config.toml
num_key_value_heads = 2
head_dim = 128
hidden_act = "swiglu"
positions = "rope"
tie_word_embeddings = false
train_tokens = 771700000
Each number is 200 + 40 x the weight over its row's rms, rounded and kept within 0 to 999. Layers, rows and columns count from 0. The size before them is the row's rms in percent of the matrix's.

# layer 9 attention value, 256x256, rms 0.648, rows 236-255, columns 128-255
094,221,227,168,291,191,154,189,204,204,161,170,271,165,228,264,198,230,234,180,149,181,233,229,155,175,183,206,193,229,237,210,202,137,186,206,197,249,177,250,157,191,141,203,238,192,249,118,151,191,193,211,198,189,133,197,132,163,228,133,219,175,180,239,241,148,178,236,246,190,212,188,191,196,195,241,257,203,165,193,242,243,199,236,220,222,257,171,227,178,219,208,147,198,226,170,206,179,175,249,169,143,234,102,191,160,188,178,188,214,195,147,135,278,219,212,276,200,179,234,141,187,195,149,245,178,267,280,208
097,227,186,294,283,211,221,204,174,260,226,261,182,240,228,197,254,145,227,167,215,212,224,173,200,259,217,190,193,236,163,213,153,154,199,233,240,201,139,211,221,227,226,235,208,192,213,188,189,222,190,213,218,175,215,223,211,271,235,159,289,245,154,155,228,182,218,177,171,250,133,256,241,222,205,137,144,194,290,220,218,196,177,206,235,264,209,157,224,338,225,223,173,205,221,201,237,144,213,150,168,193,213,192,175,234,165,127,212,218,218,174,181,220,184,228,196,198,202,192,185,133,202,204,315,172,166,215,202
105,213,230,209,159,191,192,265,151,248,190,183,133,252,189,227,203,298,189,267,207,131,210,229,134,248,147,255,255,179,191,206,172,195,222,169,288,214,190,223,209,210,280,253,188,142,212,191,196,245,182,192,244,111,284,265,153,252,303,240,280,227,247,217,241,175,216,216,163,245,195,250,208,179,242,172,278,234,176,194,186,217,223,217,163,177,241,182,185,180,178,229,198,206,199,206,206,172,184,202,136,90,228,166,244,188,292,240,192,223,166,239,225,255,211,146,166,206,239,187,212,133,102,180,200,156,248,191,191
095,257,196,235,209,220,291,229,115,217,256,237,159,194,249,174,222,188,172,228,239,237,284,130,212,173,220,287,249,221,257,239,184,179,236,154,272,268,127,154,135,153,242,220,165,161,211,262,273,224,207,199,243,242,185,225,229,179,206,214,255,294,140,221,182,184,230,162,120,199,182,168,183,195,160,174,152,221,215,196,214,168,174,199,220,205,136,260,286,230,280,217,305,122,184,195,235,243,118,182,242,231,148,188,223,192,218,152,174,173,261,234,210,244,148,240,206,116,242,177,120,209,203,154,269,270,259,280,229
101,222,193,221,220,189,144,165,127,224,217,270,237,211,199,208,286,149,247,203,219,250,270,287,230,124,188,245,214,131,176,252,181,158,180,202,141,212,200,143,199,232,156,181,185,184,216,199,196,228,223,247,201,188,238,192,149,280,222,225,95,167,234,294,180,222,238,237,210,181,213,227,214,181,247,300,193,162,181,173,214,233,108,195,179,226,186,177,242,111,130,191,204,179,208,134,213,132,234,204,177,226,228,181,200,192,255,165,341,173,216,173,211,216,218,121,132,173,181,243,183,277,242,210,169,127,208,247,196
090,293,265,226,235,147,242,229,207,192,172,139,180,236,182,229,175,210,229,221,270,183,185,261,187,167,128,263,219,212,240,215,219,226,154,184,214,167,215,267,193,206,204,158,163,226,122,263,222,235,216,183,194,121,136,227,192,187,169,209,175,244,170,204,167,176,186,194,201,193,230,235,238,133,213,140,266,262,156,165,235,220,251,175,214,264,208,232,222,162,226,167,189,320,154,196,183,198,258,185,195,181,236,260,235,238,263,135,207,159,188,334,133,210,195,243,209,247,147,201,216,202,187,157,184,236,193,177,205
090,210,225,182,217,185,210,193,233,272,257,258,231,179,299,143,207,238,179,222,236,189,179,191,158,142,129,210,175,181,209,213,244,247,166,161,190,249,171,282,213,202,259,194,229,147,241,299,200,190,194,152,162,178,140,201,142,140,174,244,262,194,242,238,229,230,177,141,165,264,220,226,151,225,175,178,195,295,225,243,155,202,203,247,159,213,217,152,206,196,197,209,197,220,238,195,254,230,138,197,159,156,207,236,220,142,185,180,203,230,250,182,166,183,230,201,190,262,127,191,188,206,177,228,202,194,170,227,141
108,174,244,199,248,277,164,167,146,246,293,214,153,189,199,172,204,156,210,158,238,188,223,188,181,220,189,170,155,179,215,207,217,182,287,177,207,238,229,195,258,220,212,252,210,236,170,215,246,199,202,169,185,193,181,220,212,216,186,213,182,161,236,206,195,214,192,149,227,225,252,181,231,154,227,160,230,143,276,240,177,95,155,242,153,112,296,205,216,155,223,321,248,174,175,259,197,110,219,209,144,217,195,185,196,252,179,185,160,174,204,201,120,162,174,147,216,147,290,212,260,225,205,183,191,231,195,193,198
106,240,151,227,203,211,208,190,191,141,211,118,213,213,220,125,180,208,185,216,139,239,190,186,223,139,152,179,207,178,206,190,178,224,199,171,130,201,185,217,139,174,248,172,214,136,276,141,157,191,168,176,180,273,181,220,236,208,230,170,156,114,265,279,224,222,257,101,188,152,280,74,257,228,233,176,194,147,196,170,216,216,150,227,180,248,166,245,221,238,158,183,169,223,235,264,180,189,213,157,230,192,253,203,190,172,164,235,215,231,193,259,188,223,188,210,191,231,178,241,172,242,248,268,314,185,207,121,273
100,144,165,214,170,145,256,223,242,253,189,239,184,137,216,177,197,159,225,187,158,196,285,160,160,192,162,229,168,213,196,228,149,124,228,140,177,149,266,171,257,179,218,221,214,234,183,192,187,194,224,280,195,172,246,231,246,274,246,224,159,150,239,272,275,254,147,187,207,243,262,241,205,246,227,179,291,206,226,236,147,156,168,170,218,213,145,178,197,259,165,186,213,196,166,128,138,225,197,214,205,163,221,211,184,185,170,257,249,144,206,208,180,204,133,259,163,262,169,215,215,285,141,178,149,201,203,182,205
099,219,179,219,138,246,221,181,161,289,188,200,188,187,176,178,221,157,170,187,280,179,234,199,235,170,283,183,217,195,173,230,221,225,189,212,172,196,194,120,157,225,262,169,186,255,197,217,203,189,196,222,242,276,199,311,196,169,218,125,168,155,257,196,264,183,221,175,210,210,175,198,186,221,214,235,242,288,244,238,163,140,232,257,189,215,220,186,305,219,261,261,152,167,208,189,247,260,237,244,215,137,179,198,245,209,209,246,213,219,153,236,170,201,167,199,179,152,151,198,163,204,143,190,222,231,214,238,171
104,236,163,185,208,239,176,191,282,171,162,131,156,206,236,135,217,210,220,231,241,219,173,218,125,204,193,289,212,237,243,190,201,162,240,203,216,205,216,233,203,276,197,216,282,195,192,228,197,207,249,259,146,180,192,187,188,231,154,209,214,217,166,137,218,214,157,236,169,192,199,217,262,233,186,214,229,250,216,153,168,193,247,259,145,185,222,232,228,176,162,211,251,232,247,160,263,169,211,217,163,261,166,245,148,213,120,251,192,230,216,174,169,207,263,232,168,166,188,206,181,190,127,165,146,224,177,204,225
111,177,181,204,190,163,197,257,250,213,199,223,187,235,197,170,257,233,235,194,228,257,216,216,200,239,81,189,180,104,241,101,181,205,232,176,144,236,233,207,200,230,148,203,251,226,206,123,273,174,231,234,161,261,162,167,206,179,201,224,241,237,223,168,185,153,186,237,160,201,204,245,184,169,206,244,191,193,171,236,195,245,175,248,141,202,203,213,194,252,149,222,150,160,219,232,197,232,188,207,268,105,248,149,152,153,203,221,213,148,206,212,207,144,248,170,131,188,170,116,263,200,116,235,219,209,282,222,185
100,126,176,178,254,231,175,175,269,158,125,210,145,240,313,200,231,251,242,170,158,225,287,165,144,185,194,282,249,203,220,221,221,195,237,161,143,213,192,171,170,213,199,182,236,232,142,246,224,191,219,188,118,191,102,126,243,222,133,231,219,227,179,271,219,163,234,219,159,195,226,204,136,236,213,109,170,250,156,196,205,185,211,275,215,176,122,258,249,191,179,181,260,196,275,181,204,256,173,182,262,187,205,192,199,149,142,177,151,198,187,233,155,62,213,171,149,156,215,184,133,141,222,225,265,223,214,224,211
093,210,241,201,235,239,161,151,251,277,181,213,244,202,269,168,224,220,188,157,192,258,210,241,188,201,190,211,176,191,236,210,278,165,176,231,177,148,175,201,179,231,156,155,221,262,113,244,223,157,247,117,255,199,182,164,156,270,246,184,219,171,200,221,157,219,223,226,159,208,172,282,205,162,235,277,156,176,273,229,127,169,184,226,173,213,189,219,196,188,198,195,198,253,269,190,206,184,262,264,106,137,135,176,181,211,207,283,171,203,208,151,211,254,230,149,204,236,173,199,240,231,206,98,131,218,240,191,183
097,189,318,202,185,224,230,202,160,249,192,220,172,102,221,183,246,175,140,233,162,224,185,176,179,234,164,218,193,244,211,181,213,262,228,184,225,254,174,290,200,189,199,185,296,196,280,238,211,143,204,157,178,210,152,233,152,251,222,180,176,161,190,225,214,207,221,269,200,192,212,197,197,174,255,194,202,194,216,326,256,214,154,203,224,251,228,235,188,146,197,213,139,240,194,262,189,208,161,227,205,270,244,191,174,174,202,230,113,159,152,256,235,201,237,251,188,165,225,200,85,194,251,184,235,231,229,175,88
094,262,181,246,194,227,153,194,219,146,224,205,237,226,228,119,150,239,219,218,140,180,247,151,205,186,250,188,195,177,216,193,234,200,137,158,248,204,184,235,156,239,219,171,260,189,160,207,166,261,198,183,243,234,168,259,188,143,287,241,143,213,225,150,190,174,150,265,227,248,224,218,195,220,212,244,207,162,198,137,232,185,171,139,188,249,170,183,215,175,141,214,224,211,208,161,190,158,179,160,167,163,165,164,248,313,203,196,169,199,263,165,165,176,70,254,198,188,160,266,146,224,239,255,169,226,178,176,214
103,196,213,216,249,225,213,251,214,194,234,171,194,193,245,265,155,224,184,242,243,194,234,200,239,180,143,171,138,265,188,220,180,185,162,149,257,161,223,144,212,142,169,159,235,147,222,173,170,211,209,236,197,256,192,211,168,264,122,235,187,171,246,218,240,230,127,206,175,306,175,151,191,167,204,225,244,170,186,275,188,183,242,212,178,182,216,213,191,111,198,164,175,306,213,177,152,280,183,246,183,190,248,187,180,214,214,132,140,173,197,213,143,184,216,233,235,191,211,207,193,209,209,205,242,236,162,183,142
104,191,219,236,148,199,241,214,186,202,154,146,146,216,186,256,209,181,211,169,203,182,245,246,192,205,237,245,189,167,238,166,211,220,197,200,178,185,180,144,220,226,192,185,190,146,268,173,178,201,260,320,230,233,285,236,191,213,251,171,194,120,156,170,183,166,215,126,165,201,214,211,233,190,210,216,181,206,234,146,174,231,155,317,184,138,166,168,165,249,94,105,190,229,155,207,168,185,222,188,159,208,173,249,171,136,220,149,168,210,156,221,254,257,214,153,216,161,226,194,310,206,154,178,259,200,220,185,228
112,193,133,244,124,137,255,126,203,178,193,267,234,209,263,203,128,214,229,205,212,213,171,164,202,252,197,191,186,195,196,163,187,188,157,152,161,211,183,265,246,200,284,175,218,114,193,167,162,146,192,216,206,223,160,235,205,223,128,160,325,156,215,163,198,232,250,187,209,138,168,175,208,223,152,180,205,237,232,211,132,165,302,237,199,316,191,191,196,202,221,131,235,209,143,248,141,213,230,215,124,194,202,213,192,148,267,168,200,196,230,201,187,174,161,252,257,205,196,171,213,168,286,181,273,242,153,214,231